config.yaml
num_key_value_heads: 3
intermediate_size: 1536
hidden_act: "gelu"
rope_fraction: 0.25
lr_mult_qkv: 0.7
lr_head: 0.00744
decay_fraction: 0.694
Each number is 500 + 50 x the weight over its row's rms, rounded and kept within 0 to 999. Layers, rows and columns count from 0. Numbers have three digits each. The size before them is the row's rms in percent of the matrix's.

# layer 12 MLP down (transposed), 1536x384, rms 0.322, rows 458-598, columns 240-287
104:431504550513574487506579568522515509509602472470495475512399439485544385478475516451519517508498413522490434546532373509593557393457578565467505
099:451464517522535490435490446536557639477479586469451542557511476512497557518512424546478461502445552484520450519556438495452454547488395457436486
100:567441526425538558563490498493392551494508534538495517517483480532538355574387555439529416568517401497598528480636494549483464515508537494597483
101:636483456419479428505563473519581528473505548495377532497497455507600458533468477460543490488568563500550460566511485552508487485565452510554463
098:506498552593543529527534559608506486451564588432426450494572539504470555555452493574480464519503464510576484503571434424495452482493463427541469
104:477515540582556502498462543564383594480530546509455492466462646484515531480522577575514516582471527530512518504516502651379491516435498529499468
102:454517508507452537566454493465466568528438501605514494605471520551598530444436550492517502546451597482434504419400497447504475468453473484513610
104:536555517471504530480543559644549505573472384559513564476566534475457498397497533513496552524449405477525424495499575589494468518476502454471470
099:458514518470456526476471497523563529513549526474560399537537556569576484478567458532530538462537514536563446466516522484530446528438452492660483
102:602466519470447391550404477580450483586432493421446516425428539509458399416437439489493560515445436574499496540505614423503470415535543515420509
099:544507606489462509407414477521458552577518502496459465437416508526537554438502451559547486443559541534423491523497485557474578462625493488488504
103:556502501500483543455517601484523564539456474449517497582436435476483487549489524519479456502513510508542484397551491473462513552491539474521565
102:457548430519514569465406555494527494550524476548568561421535572465598526530487463510578502479500470422593470421454457467549511459545519498558516
103:433492501490577518541582506453641521491564481493450467506541432472504556484528581541523576430501514471436429483557528496518483499506478458445459
098:571519517539515348556511477444570524617460551515498437475445500475505510512407520530560452407491432480531511514526502553562502517472429450436528
095:584509479593461485505471454478517514543428419455556530539415587510582529528516526494438507458493536476480483503564463476444478496474512485458461
108:587513356465431523583537454481442503553492496541553479501521487463496518456585532512455448493493527480481549502532405512542473584526609568516528
105:581456468469432450523496508462495597465362516595496530500471504386610498477435616482553492529584521480531551438478492446525486427494517544475516
104:499515523474501496565553562477463510458505532496466433431443550581496510435494523543514553435540452474512495507502464529412544549452443494467553
099:511540433495461494500551530489489454380463403454330531627531478496506536480517509449539521538476533464487511544545546466501525559511475506497516
094:497520503584477451465529611571439523548503528491476493462528485431540480426487535401556472484557480540430562522399465486505579532521505596447546
109:546552523528460457406476487433579484517518503459573502459498513564481443509507509409484531517525425578536542406509450592406467479494484615460568
102:510532456421472592464523491518569458557595531523468562557471543500452504456599459551567474511492576552485543482442474526495499500558447515450490
097:443529560579479497563529457560515483481495483536538502541479498554537365456534441423474461561527451469442477493433383481560474542618571529539393
095:513567570446518469479447436534494463452450611558422568494476559474448472434528474499545493504511471471526523461521496611493545538511509451548537
103:497502610572462451585478506490479334468519519500520489508391454514433533439445500475526469480479492485447519518478446497534412543397544380442555
098:481507524543348513503505403562562479471476560456520467501424506421594555434541485466422493506562471505572588515416492516512467517490514515526391
100:475416530510584492461481580541556550474437581471466449500490523489471482519549561589647446540550496506564512530552536440538510504547445538545603
098:449491461533539470472533598485454518443476492476502464558479509526433470464463460527613544553480583472475491396470517467433540512471469448524363
105:498560562446532513503494442495394573425448407412535469413549416502484477511429537549511487462538551519425469546452595510508488562510528510553490
100:508490502512585584571501438586453471533488443563536501456506536495587454471540500538541558602533583483458461488524482486460483519458608512534472
107:611473534537498501532532554462564505486485565564490615590331521473455413542443546509465502469433419587519534436570434505474506550446470483444538
103:393486556532439420576472520426624499442549497457530470491489647586443524571595514560495426535405482522472478475579521497528470482476524432424481
110:595556585496513446453603559469478464480448518516525474528501472541539429443417466471533406435502464420466531539520441468506499339460474504423495
099:616533463503570487478434487468506462483469434562401503493444540425491447572482535452531435503460462544482419526408475457589534544557503528434440
093:552409558503489455461452486435425613485413479418507547594455431457559486524501525604383483426488517494538521495487525571535410520496534607450456
105:467522372580478470484515597537548504525451502579441552561497429477554542434488485477544508506500494532453514462508563583438488466554487488504495
097:487483630555514463520443525494541509443531495472517509451465514430506583504541518526415499532472464539450454488585503535477572547482537487502497
104:518535430496477476547513558567571519519322465604470508441500479473432459493500521420543529486520460507481498568483423545491509484593463460521495
104:456424581473597414580466578516484556539453444477478479583493531545502381558557427604501390497534489472455542416443468500495475506449514510528453
127:488529505458544552415450513511460502437548445538617569527564519567578479543475493417479476505511496458550552472594478520551514446529560512488429
100:470589556486493492585515553406429493439456423480503566506527432488469444550524397597472551500511543555512524535581520509427415403480517501503407
094:593480429484540546507417526445486554499480557530515469536472512376483508548556493559497391493451449520494514512483474407480442476478596558480482
099:455481529551520421461489466407521522514459524472425443512606505534449448463468419504535467469411520497428482556472482568498490479530479546470439
097:478459519544541559521500507476545477528499478587499543475632513558497465499508499628527443423570489559528549505445560444524473549463423488584482
104:430477443520536532350507546467459588505496573539548641428484641498513497477507434494491506525535506570363575459473491500520507457506441484552531
106:521574652547469488631575577488538523416445566438535519610439482490543537430514446451503494491557521466469472530567459547530550532445528484572453
098:510472509493512484525501451562420523489504448440464499506493517535630510479580515422490518474533437500580491495521516472508603552623454391569460
101:583416488488502440519531500464460431597507517523477495480608526522484478474456516506451518483469470560605518531499506511429496482430603556562496
094:364532592581528514532527529551504536503620603528491487454494489536440564474372453431559564480449507468508496495478620550558593419503554556574559
096:491529536437503430493538505442542454403574427483502554459432589584491538518468645501479483467527541526526605594467499465461475456496470528466464
144:566518490547533590529546545559543581562505549525431513584498531467491537479408408508559429437444518480542469474455492565350603476462560510425513
095:487486423485526421513461549409456481463470424474490468395541483500411541450371464432457537471509514522529607458367582438494553554502570488419491
113:430639539546547512580386513574444477564502577503509507558527437436489557488468499493555496435472462593574501408626575507521451551494546533470474
118:476510466393463546483439562534395567583404569485460528504520505555498477509556501483451491483488536551487497402451513575477494505616439530439492
110:591521544428562554493507576488402523464464466464469436502529511501467488577578519493512595577497489487519512489494428548514546503561521485536421
096:551473516531507624555448425469450481476552526518492485409479398567477588411549555594547506444557522475518541481540474470494559508496367476562518
102:514532476451465582591419491488601534439423420522467491442472557528519492462480514490541569537489493401519529433425479434433457415428520494518478
096:544553430504480467531543497468456564581420538506439508482483510462478538489479441562561541422501493452534411458524482517454535465595563470534435
107:426499574505434501421574481511549471492464457495503419568423562502467466485479543440488476547558457490534449478438436430595530506575555542461524
100:430473576453411521444477438457492522546507467511540485522530376461529547458631430511500479511518552470496397457507427536482543545506533520526498
106:534526541508433456555474450526476541525533453430490514473483460565500523442479428453587576497496476490553460479537449566463594572508550500496556
099:534496489469571411536567472437551400458471579547384495543510449556530397462442547460498492506538535520548516496537459536509551462395558506498487
116:536509516422369435523554439362501422515522518590506512408532456573602535449512548499513526568453471490513385452527547510607584493498585437477456
097:454544569489473520500472500493498480571519491375469467573525555459474487569496473501450447520565458502511598521552384472414507498537469633531536
106:496543450547595508566465510513466511591476476479568385537587505411505478482403456517507586546458468458416520520461458607469518577415573440539450
099:569444515515506520455483462458577530514514557500457582487446437505565487511517519477463452494484538471481545522559447539413434427535444459460508
099:423498479559585497507405445520572494506435446502505535485463477535523542476544549560543591524509495556477563548544515568471533425581459550486469
107:444464449468472496413499632432493505533491461475498510508581547420335470443564532496581480498449466514521587529453515506609519493511536480518600
103:545482419538504499451477495487586495597484473430519489463509564470516555535486599521438590534477542531445482462510494518465549621527556498368472
096:471608452481479479487471539473465532426432465551480512451534492539500519415491516549433503549449452562460518490455462563564450403486444436447469
098:464439379489566475477509479470572464477472433454496498460463460491534552451532489544532523521520532476446544579500442566504574611474472524404362
095:463549457489411558543566545434514529507498562473478517568538458400455515489493444495494461556510430544434616476506501564478463452538497471537466
102:539485497492583503576497559536549531477466450490418605526461534521408339483422558510493481517464548623460527528544449546501508510446455594451449
100:486529501493535389481458545427476494533539457439545454516524460562584428553448414538454581495524468519574488425568554520418522466449648452555568
103:460467405531490516496530464439481526483410397488510471551482529486451499460517487480516494563502455500518442479505358470412514628581460490469457
096:501491469486479470466490487511510488564512483483500484515501438463541600479449476480415461523528496366455564461548521479535552462463519545537492
095:483481405452483509526555570595533522541496572472595535632460527532548597412462435586549409524490510562450523547487496569470563502473487619491435
092:483504538486513509532517445613492406478443483571512522567515476500502443594551446515513454529513449463513483445537442524585478469521474495434529
105:520425451526544395480549575518525456515517435477448518544579438477515548463499487510521495483551444478464448513478469589455492609475527475460494
092:555444482454473556515571511465547500496559518430486426464547574499459538574451554548511563533492529504611519509475469479559409518449484510514444
104:539480413429548571543461492499455481561476540493465553448536531512482513553454512545619483506601497536506598526506485498504481448495528418452447
094:540514532425462444467517489512502493547462499472493408491576558545425469429495500508499483624482493598448595482557523419485512502454483544433504
102:506515476454550529605506560481435515524444503449455483489485458454538469485518487500486585536458512578477414529554472472399507463565474517473501
098:548528522493545510579465542522493499550453426421555523481473456544511488467573505478477458559459466412558531541401432523569519462515467442474516
108:483490482451436490491529568543474400511520490513468481480471372532588544512474510522528529495498460557556452567508515541519471461512477518497652
086:549580570374518400561492522530552547502419524494482502561621509494490387530505486460521452557505513514480514483493466489548507527579452583452425
109:446455514564550369559551621507534500478447410453539591448461548482605425455456455459507545520449396563545458602498488494494477480376473456503469
106:526503472535483515521538467492485595403486530544439425513524598511545575454475471396565501530510480551553550482459483501469454501502431487490547
098:426493462537468538503489574490508559529480447563469482404471490474468433465452550480467438521469479456416439511433519564535510492570537341475472
091:506547522534500532440428538501430417425533543407464555499444405520518454506476478570452547475479489480457431558409468469502482520515444503466538
108:456467545496529374457501466432494509445518469460510386520508509573500463529545497481526474469539453422475515428477508471525497479472472501455589
092:479507548467514504420474495501498545539485477593451415420477447534446477466601596465418546497517455593584499444523478533469543478538482503505578
100:433501411588560551515557531403505437498494563521563519442556497480556556439515583482490543576472510453514462541480497426454543471439467492447469
092:428530509532477477544633508494586565464478584546477566549526558482588504475517462392496403498438515575488514446508538514499509571366465489461490
111:415527630470425560529512525562538498490457533511416547501478401564521513423498458453540490524437477545560614491500509479456455500525492511511464
090:506457524583603392565488571504440348351540539501481528505493549473514438486486528504489523592469444538510533521505465556518513506503492476475558
104:475527442486548454471483525536510546430510444565433445483500493566547500474490552541449414556453542544574562502457429452489638467501541572510467
099:534511500486542507460427518455495555482456574534535503441575538489526477417490450457510535551441495600458534492473566476472532496547424503477425
099:515553406470551457471534409526421558488398484460523474509481475507465425414428516464454474511450506466479542502522560505531474476543602498483587
101:545535451430420516514490469425405585535473400433466470463490549492550559513446510518424453515505488509446610414524482399535529586476450525419525
092:443523468487497617499499560576480502491603494493491554446596561440455549452448520476544439525473501619516650484499470447522553573479473550466523
104:491387417471367539465440519556507555509489511487589481466482471476493476480502431491500453444507525484508517514531578487428383533500550444529548
100:494530480529515481480514559472513511509468449481559490546472442486471465526459525447530498419508587454495510504472462448514477571527519508513425
094:489480434437505425407496481502505452481377513595535449417500460523622483483526528511648474578526592505399538518525583525407565488456562443457552
102:520560524556510522465444496548570455534545370488494578471457454547486513526541489513562509454439545525589520479513437477484482487556506535528498
105:479508578485504520462493521526425504469455499511530449500529403480518549526527478417453520503568456484600531547417446457490486465446487537454459
094:490443463485502420464526437462515438533477431496548536474466469500434534539437463564530364491451518497506483498439468446421459564526497389534415
102:484528424448383425533482483534501430445585444525505521452448533518599490509545519556414458546570468516509467570508441462466506477505477556434466
094:473492476490443438396458480507519444423537483591505494463503500548467504472569510439546500402520530485442480514583462465564575519498404391523492
095:501496556519614475495538573439541504583495578589421528521512515424581549509442551568502437467495417484412550617626546494480629518464552401441533
098:477562548473512487584472520483463482528428434453513538475598473468603467482396549484470539508439533506491561552461607506482455533472572487479478
103:428563425486537545477470540551551496569488508557521510531457429434562494483432497495527474489521470613451607546552460478478520419500489474483453
114:516529529553573479528557512449608463492542389445572566544462532502456418531547444559477394486489502492624477413521535514447601475458415532509565
099:523482393534391474447373584450493478456483463457562493433387557530564503489516525555584434544608575550487577414503561541525547493520579486462469
106:511480529490508479382513487524508456491637567562488507460493558457425493414473496519564486550431497483537489534515490533444526433475552439455428
108:558505533621446492522466519549373480548606458465513537528572506439627521470465491520584478543492474439397547491442488583447469473533514492508393
103:465591407594588416494382565494549477415549508460473584455447522584565504464559530449513495495522495516538534440524450499561485557446547485423534
094:414532421553425520629538492538460529611477525510497464487443574463413554404518577478587523545519429414494455580538483504502512454541571504537553
100:448476548522441483457616393510521415525500468449526531517408495485534538535581474446562416501508497440525448468523444460452484388588417546406448
098:510505554415505410550496466564538580575568420591516448488501474443497470474511493563545511503435482428456527505466543555471494506535484507532496
101:495547492540473518382456482423453456533437482500431488529526536597564590476550452468473492492514585546419484565558388495581484527452445480457466
104:483457536502422412486474525482486489498443580527509472516406490526509505585588450520527527525512425519392574462438509454512471411487425438417452
101:467536482507484615565527472494519470516446526477558496565496504466586471446482429600537466575533576470507516416444529523540571436514509517387542
105:644510544489559476514459534581478541548479426505422486423522522537535496565482508463521454566572479543581538449482567537525538556484517435417571
109:466469495511490463481483470433480442429457468450454503490536495432517495469465523488494561562539546553460492502423500497567514469480536507538495
110:494425542502435486504524497618561478543497480450461550598571539493592479551483488436510537522482590439625534434516476517552450540545507534501446
114:459499427588543465566562549575619513540479399512423489509463477464577490495551434521580543504485472524540500466485562457495468471455609513475466
101:519516477510466386503589454631428516456387468453513556530497538514467452437613542447522468468526445432503524409519447486447470468459445447427514
107:468571418488469470411382566550478457527511464528500529496485414462468511471640481481488563599487428474509466508464517463582537586559438534541489
094:503558423561504513522443580519501468515551546504532470513546511482515462533558427483512545420507445506492429496483408575435548487468545459465584
103:518430502375463405471558506473533548426532499533412535509518525562407495457490501514510412553440515514518539489410567574477512450516522524456575
092:446554511576485484556555444526554481519499568509518588465490533513503488487424480488524490487568513607480540555501406507477506522453478521511462
100:542570545584482482558505531518541548569513546523454573454554486507391471495534549447478531475521501529529624561476530501467415527487522489568500
101:555473526497509498480465464478522517454418617560559493436529463417470530524479426481499496516441576451522378493466487510505557569566497463421605
103:441525528474458438484511535412518547476513476501488468519438574610444404399586437545494410473595496524544451467475553536510522631474531486551466
096:446465550546581520543477573525509516484443491462505462368438546490454470431452483431489508440532434512539432592526435510435533557454451551532422
099:494492502581513534509580445503541435424422497498444480412396428454570438508492543523446539542557463490451459506544530482502494532527464550516517
102:601421561474471569524456563443554453552423459489513437463491541456491475449421577550436554549455466622501563484512522457444509454523502518560482
090:494488572503521422454422577513431439473498493431513362434459513544504492494449558605550537475465534612569512437539582430494463458547469522447510
102:504523449514427549503486430503501484497534469452484552413482521608478445550526478471593590525467529564485463530468499458482466386477415439500590
# layer 12 MLP up, 1536x384, rms 0.496, rows 459-599, columns 240-287
100:478486461430464473418525527491388445516442542531540455473539464437506442486475490497492467474504499548496475518440601530495480495490523539468435
101:385540631443519558511507525488539539446537459447536506552556502524597540442441550532529517589539469495473416528512522431476573510495509435480573
098:551523533526602486543603598512574522448508498498585501496550560457585516443489498475497472458481535570517420590575479447536523505593538500499508
100:425477481518538475559562479490510516462547452632528489545484453470573485622522545494410462573544508533474464507545528522418499567490495515565499
100:494477511583573512496552502540566523437472598463551538427520492549534539537547492453471491488467465581418437510529512528513435557503572439481547
102:453558547418494593583468429539571508420478524455558495533522573482559426432520448587487490520557440425463516558489493563566483543572424439498546
099:474496416453557518460549400510509608460462532443489389541429508502489391495571489577478485488530530478494475454531493457456547501604428602452455
101:434462562534445582591582538497477514483487548587585490596436562482492506505497520534452501443516520582497492497529541559500438516494445531447427
097:498413521498561531446486440554510572390535514496467494462457555469493546537479522517516480540500552565539498422489485556456537511505482542401483
101:571553527445542584595439474483464613517563439535536522506525561481504503550583499569534512466316497490560544414524525480475490483524547535496437
101:530440516528568504521458580461544532523434480495462467587440472500548456478513430504497443519459483500520532472535558467523472485528508477497493
102:493537500569534571549531557554524452449480452499524598557458586465514470515482474627430471530489517382509535453485482529524512452599497474500480
101:510484419453646557437474486495456479457585458547415462458541463442478506504513434415472524553527507483423458442509494524506477514482501496495508
100:589508424606446508547512560516532540594462502522512504465566521464492458584510495569479508460488458519476487496604490530563575466481569540522440
099:568559483542527586562576564584573463491555399549500531554521592446477553463537465511501581471530487471414548490575539507528502527529470513466545
102:533592502504531477545524499467553473517557450506546545483554557446581441418493492569577535459431527403501456585552454439533544493502538491527449
104:514464452516525537524513410528586407538471531531522595475502513452549433484535577510512470472512439478483471483489455459553466502491548479498571
098:462487490525576493546483506472490556492510562465517543464498460487519560461524531440512468505540442495518503504402534498599525489499481596507533
099:499450479498468511482497484481500482498460495506546595543413486461442558512526503558510505450468469494459542481471512515490449634536508398493452
098:523551478516527469428571496429435428565571422551509508528579520510533496392427496547489443475541605525497475455515442504581428490507502576408393
106:470504484521451508540533541518546457581526377469533479429519480433571451515530440614476496478491507499497406569474547512444426568548560582609524
113:499530547460446536569549492539492532535485492491465516518411507537561539472412527511398498602470553619512456523575515503537531513394400507516437
101:580448476504489450523564417438547454516555519547535469548486498470504506462564461464517536457508460420484455457566474488539497630441555489539515
102:433541540457438527536496506479437500570424563536520461476498542480457451529500511652468483470575528470478503521532474458541446467449534492570504
105:459525523450462466509601498539444427468574503518504496451476499431395519576397539521470445393562570449461555418524351561432510375513565446500538
100:522479515540465429502501469477507465598511399499479533566508522555516563496505519510551519447460540497521465526504437466482546476465514465580524
104:526466454542516519527588506612561588528445554539491551514515453561585586505631473491514461435477522580477525574512548550612564521545503480514452
089:499530500466473606562411411550509476579524443544544442542522501567591502534473497599459418473585440555508489520545433448551461542461570507521517
100:497428482508562516524397399483461499541538382595475459494540523524482506538477405578500609410503482524478524491485505562479509477489443487555449
102:470489522445454469488568446552429461443518509447497486600495492552503533487541551443491511532548496479550484449459540564573392474497539562535491
101:512499508482463463541606540558504490491544502516538567492429519541543532455428357489466437553513599489512470465476460475499568508457536451492496
104:470479513491510465605430566522522484471498574531602500474401618498507538567548601476565444534523508501390468540558526462564504500586481541514454
111:454517536522549413658502475485556501525415466578535501498538481480425510556524556460593512497523508421523560480518581385514547478572453421405430
101:499576597477517546446466471539478507578473454454516486481538467507543533551488424436509532507558537599506496440562550528489575540538525554473424
098:501464546516503455535566553446483417537644549512483470541582532518366513500485525519462510489510491494418513461523622477496482523494554530589538
100:590410487521462398498537573493512540413545380436517407519606547490507534546579429519460489549501513470472477475471365629512517506485480474512449
097:454519499533482549519424515477443556466510496529487436550514466494550538560456487450516464539514530501612402619528458503519435473535410476503505
101:507450550523503446524456491507416519588475424489487478551547480575520528576506535405507532507486408537483578589518535507492464442535450549473437
100:539471578422461534524578490455645530498440630508489491517459542503470474471565553545468540594469499430532596531492555419467492513497523519500521
122:449511465475515536429523528505452453485551516514612435506553520596506431508454455464490500428453541484581490526483499474533561534537461517503484
096:365509471462506484607596563556509475564537450403552443415531569537516474508558547455503475512571408422564488509514457528415465552567575512444463
091:428441464450562485498562431484545588503552495567484522601473527537485545451475495507513505434527617476445497540484453530550446561518490454501539
100:408512498423463477507440444554529512505592499533538561530514394493442553420507415448520448525512482467534446422410455467453516472494567512464413
097:441565559452504469447508551442538474533511427457555485540451452432578459530441498532461441518533518547494446397564503546570406480560538488462519
101:493474483542540466529527492489430514587460522540552442520520497448493568438465492472521505555544477428478565446521587524566537513492422490475471
101:419419445505477401571581508573567486413570509525463531472517477462477454479476446484660519502637615519457520447514397461495532538557505511567538
097:459461510542502502437544507502533522537503506580536450447434495537585439480563478476528462532594488423463564548476561596448519562542504490507396
102:420487550591556550432498506539543486472528475502621435520447433547515590482475578467599447415485530437545479467451527550580532461512558426468431
096:519568406543438478533527474531438452481368496566477608523463465552378443463577525545532556505519589434508452476562576513458504506537505473539464
100:525489498501512433457555520595487543509501392566444529552485510431524532461500539547478498536486520523512567495435480558478472513551539412544626
119:504557486579524524581471480535574550544420510493488514497437510549512503533411471540458397426500452451514498552508596475389568487495510554439575
098:503496397420473516497464573494508526492610515556572526593458518461527580453478534460383518525529435435561466431486414472469443462490459497530529
112:539539599514517419493532584558424482492556551541496473539457518469500540441456474557476485544500488541512478404547581525449457469494495551468479
106:386505479429445485565469522490510516505540545491554466491440524551461520449532476439480613416574478425475451528546559527414492503573490509448508
104:380532490457544488463382403564487558502532491512428489479434520504397500570502499502493533568540564383583506454475552605459582491544413514578499
098:497458443459555490408469538490563448579540515606433524557521536438523446478489549496498535540467494560519429383499564552571432533540466446501434
106:520548524488582559524471514504549469503449514562460577543471509421599466418611549449443518569547499483544479507410469549526496432511554431513460
102:538610505433518518447521485562534465510539488481509538444406483541545562549523518522532417535521459481596543450446540489565550500497572443513558
104:442492491434629503547514532494426609578505570550513477520540423411510472512468384514558507501506593412575495561491559427477459584573502489533435
090:613538511507610490476503535503476510502528569528487516530473571506453530453451605523439555522480491487502504514532502458557555523467448512420404
105:474496476507478457528515577449559464479483520445460510492583570482505533589495478552421553338455529451438508437595553450504520518539535499508466
102:403396491524451461536450446504541494500541447551513513464584571542483517474553560538547428536524449484485436449514431490538456466564487449539408
103:522486427518400370565529442454425491458463452533504539482501476589520458418496479508516473538512446494496558453509595469422542579636495486451436
098:464498549550561519507577595570545500497493499459479570417506522524452538526524555495568578457460545521523480445504445553577518456458423447535556
101:466435581467458537514547534570531528473484520467574436484474523540459490507572479535580535554578442544517471550481521565621531470508543422485473
097:507439496611551381475506517504458405599384461465514427449539512467617412498581442519545509568400479503558434576516463440491510469401458463507502
097:582455409551574517449412512542508499515515509540447468459463471542507501511479432476510608559506523545500512508523480448511412464554585499456453
104:548451343434522436457440458544501527550540414478530505468572485549465513457513471503494515490543492483525434485444468524515477449450535484554582
098:410479535486460518465435499465575489487494506481507518498474541527496509546467488574433538489514477517453533499513485328475481467540426576445453
095:399514580523575420450541501476423427493530454534486486529497503487520550356437481558597481545502473497586534470488479539511486501568512495391478
101:528428494545518544483521439483562540458529478510473540454546560443440508470535374533554503518478481454504505527602473399468470527420443536484488
101:356573468498630501536474479474579541553429485551473573553545532423486454636469569405403541465569458549456575488584441483528493496465508489426392
104:469470578487535506437426579552442459532462507378492497372532459457425494481446479459509467450540418427549432592524517518462462501528448426392478
097:482461500468521457494447546488475554564588495532516449483484527546455494474400470566545451502514544507468484485541524429474444494464480479451568
105:556525462452455478538531485475480358431494585488482520550497476424566467449450458610438545393507471442481547567525543451454488478483516486538467
101:498515468441508480497482406526490554545583503501427486442541531456528532462583471517592557524437488513471573390528480524480532520481518378488488
094:546513504483490449436482428538484429516464465553451401369530487516629494547515470411485556467437502392522618403450454460544545505486535497498486
100:529569555444521447467473513555491464448490496422527629548569494354569510469514589433530483461546454471537574535454567545461670552453585561567480
099:477491468442525555551511527510522534447506484441628452484457453575482441448469519571423397446470542513537443448507515521523534484508428490551525
095:443543475479567484596436477448504520545485471481423506555550424452505523485502522456452418476476552420498596411529413506441518597538471539460613
098:534523495586482436583629505452513483515476543534472455489426492466592532580548471506558458545471536550513482567522546511527507554463428543452429
097:511513500572466435511520560506518548548486494569508570526431549406642528501551440521546534503468608502477399478492609499528518467473560460570494
100:440510534516436484502471512493565536559534557468426477500545604460544413534445483520561534552544530404453549510534496543549492535532512500464514
102:458506559445543476497436478518411413546500478368614624490573515538574429488449545444545520505508521474493473467562541526544507542443553443584520
102:493469546516463481429581391495503572532460529591574482538557497460521528414474507403585522437434451386516536611442503469503417565500483503510424
093:552533548487483457525401532480510474484510608487417504522526484518528484491495412459531552463473488496515477501390482562510568511499536486565525
110:512529530460564488544483528524408559528493482517513464474516519486522420509364485491360470423555440520510490448412505548466410534416448477596438
104:440482499570459443501557456534480504514455521475418467583401464518510467580526496403498512471493496484488456559514556586556524465478564475578509
099:609492459538450506439570510521529603486550444451539506504462552471484427495484486523458416500415503489611568437506552468484444494530345499560475
092:510505521439506523624470479505526519469559493569553502489505508555474457527548460431510472523451592574532514475563469474475562532513530549467463
113:479415490614492471406579510551498459457486497436551515568496511497438437487546497553539452485516544485465453558482531542506499506455519362546533
099:480506626505427572476574581524505488519495536473484493567492448519412522477470480548470483517556522528524487470549565444526478547513561393645527
102:477530516507531473475496475537507556469467560503553478539527426541428499594503563548430495524512581426577587497508489580389581488518508541517511
094:609530506488438514446580460505532391510531507632556547603471500481480532438448467419570473500468484490544420497543501516454316495413454380526450
102:432546574477460633553518553526501547465528510479498507453540488576568589542475571475470453472453559528569603550485552494477453612514576547520487
094:426570418515479504606461446519493517530499481488453503478463489434416522432424505542444487517532503377421549499496472489468598456509538399554363
101:476473546595518517550422405535506449473433504538523487540526494550489518506535472516512584522427501472533527395584543626505497485489449421528504
097:533534529494404456468513493433569447456561495500498435514503452418486454495436367459525446473552444452528487453473508588489529424478474373563458
097:522556512369529535504609467482453550539454504528478494521526448471514533438431600504472366478508564420545450562501607416529553581464418511539382
101:516562508550477535489456409561388534495505601474497549520518510610477542476437447538483505455593490531464563457508532473562533397473544510414484
094:489553573541523576450516485522597566502446504405502606410401497479495479442473533538487443410434485473458428577658532409457505551504449499486500
097:521625447550440447563526535499611497474490536516468537481553527414564440467506555588523467535483583491527483491628494532459510472550473449488491
096:493437497536528503451500483522511585491523478534447534439524543464601547461463356449480505424525392576449521458462474511590526529540576571551407
094:529553517555552464558458508551530481573599485449533456510489573481425523561496475488454484465468472502578411565531492602469486588580425476517539
103:433487399514500544565599495526540565502528528437488471506351560533543549548548575520513570578512448513548587420510503511417489554491505451538412
102:459551544519642454477465490616499419543497614409572494523569552516518541577486449455539500498550488439566478530563565460496478441496499578489445
095:440490432474409451523452428520496419464497564496425499521556486498516500515515455475433620481460455452392590476365492438611585497450476495499507
101:529491396544508518458479578522519447562423422496529466497542560549529510474517540371468490500458554562516533371435464550512487484535476545431441
090:522549518442481515529589420450558622580474563437460531522464582476534430544498538511527454557428473465557443466500405529468416540521509657469439
099:545551439470417608637527548500483473558520468451502518489538477396540521441524512477454476570524567534491514505500494468463525609477480479417456
100:528513550566451493518469550516459493515448518599583520598543486482507491529527481543507532463490500544587496621561544508588479469400501430580540
102:498499498440479464398470518538547479437507492492493486534530469531476460396455438505485528491595470509534586481510529546577457470554508552550441
109:486563474510442522542522513479531494409560556602454544446486509477475465419598511525426439477587611448532521453526482541538539524527408499389448
096:507503504372487623586518458475530553419481504604529545515485377497543589457475591512479401453515497518548466451499482414469432499551464498541542
100:589555390574473452520477398511510541466509500463507498498476514525417463466565555415486453522520431445433486498476573436465530450490522560579540
103:526439456594431571629526559502525559539453458447508556487461473545423526447491520532564576478503450501575524494441485507469463487477538566434539
102:492465453527496499459481533500545559512536493475518530531467473493589509460503501467503512433515489609427525515583465407394434485563578450527492
098:489424523519592603472389461561435520431431479593536561475487618481501576465457464421425436584547474407515473464520450488533508490576492466583539
101:517539484501528643566446496473562501557528509562449583493499553489548591466406618506555462583511490496435465414437432554527494487468471523438476
098:575460405538558537502409482525476452425447538543482491532584555490500435534482490458460547490509507449412448520626521544454477531536443533404458
103:566497555524490472518452478531471475510496490409529512418598503525517468636502473468447471558539517532372503457524501489588470582495489496581434
100:441438428497516532486460521529443490457474535614446470518629547529588546573547581446579523471490523431485513494533526481425496536551540508584472
100:448541477497489452548448528516547432456494424537463511567558460526474561509532578580493482520514465479556607568596532406508455515526495525422466
100:533535442504443547485603410521351458510581481448501563490548532450565484582542542439571366376485564562520566437494482448409477540546479477466490
103:507548480536396465511499531497549391511598508457509579429521423524542547480446518494516540581398420507478490423583614445536465438483499481419556
104:453562523457498483489522475541362447377443422562512442435467463580486492506409476446582554462567491431601524543556521537433500481529536486528478
109:488479502536503539596533553494484486551479397512521576373462538444568546595506492475465454475520499564607522507426548525476561591448535481454470
097:501493477539472482535473510434451528559575472569558500563450520459469510434524409455550530500471549515426490443482542540562464480508408601503471
106:499505439442407475525476566484446459493581468519511483407478473462480595516448445465475451416397384463528467431482495491555420576548590518513537
095:548459555445485486578483496460506559514548399436564500586525506541494492560471522437557423487474474516491419528547479481521473605441435567493533
100:460590437474493542519526430478494502578580495526423553448532440560487481466474507476491485499481504436435509437491519433491460472474500469443550
096:469517552480523477481476580540498360548498493409547522563549484525595467531616427479503441437452494464529546517555458498549517499589537467503579
098:512492448468490498570458446594502509564512460566509521533506496475514538533526437454502451509512534455436489489578452495610499496429455449484450
100:496556584535568495443460507529551652501546470424476503486602546469407444519517588514500476523486525545445539462526484571554529525476561508496601
102:448535592561483506462446459530556451593547432464530474467475503501459480497545423525528427528504540435456501525511526491472464528555473464504463
098:555432469529417491497551447582548552495482470448564444415488547476516458616501522539476465461509456492524466501500504563509484547529532451451527
100:485504547405483451393501514494512586565547355467457491572568602447422504538487471522495501375457563459458489460489540539530523490427410565496468
102:508523532499465450514590563475557553536512597590482419420560432537567537546550579546415549494458425520450592470558460450528519594504422442471464
096:509507602496504535549536432516562575540537515507533425540528502523617469563541527485416511499520479452544535427604545498541503473526577491570475
100:489456575494549482484458480474524496601468503600522463356604436458490550449548427493495501505533553476527529465435491614506498508503553435496573
102:449552504557461454506404458535513476507548552486475444418467523545473572533527585587384474461430550469501449500500549574528492555452562584553485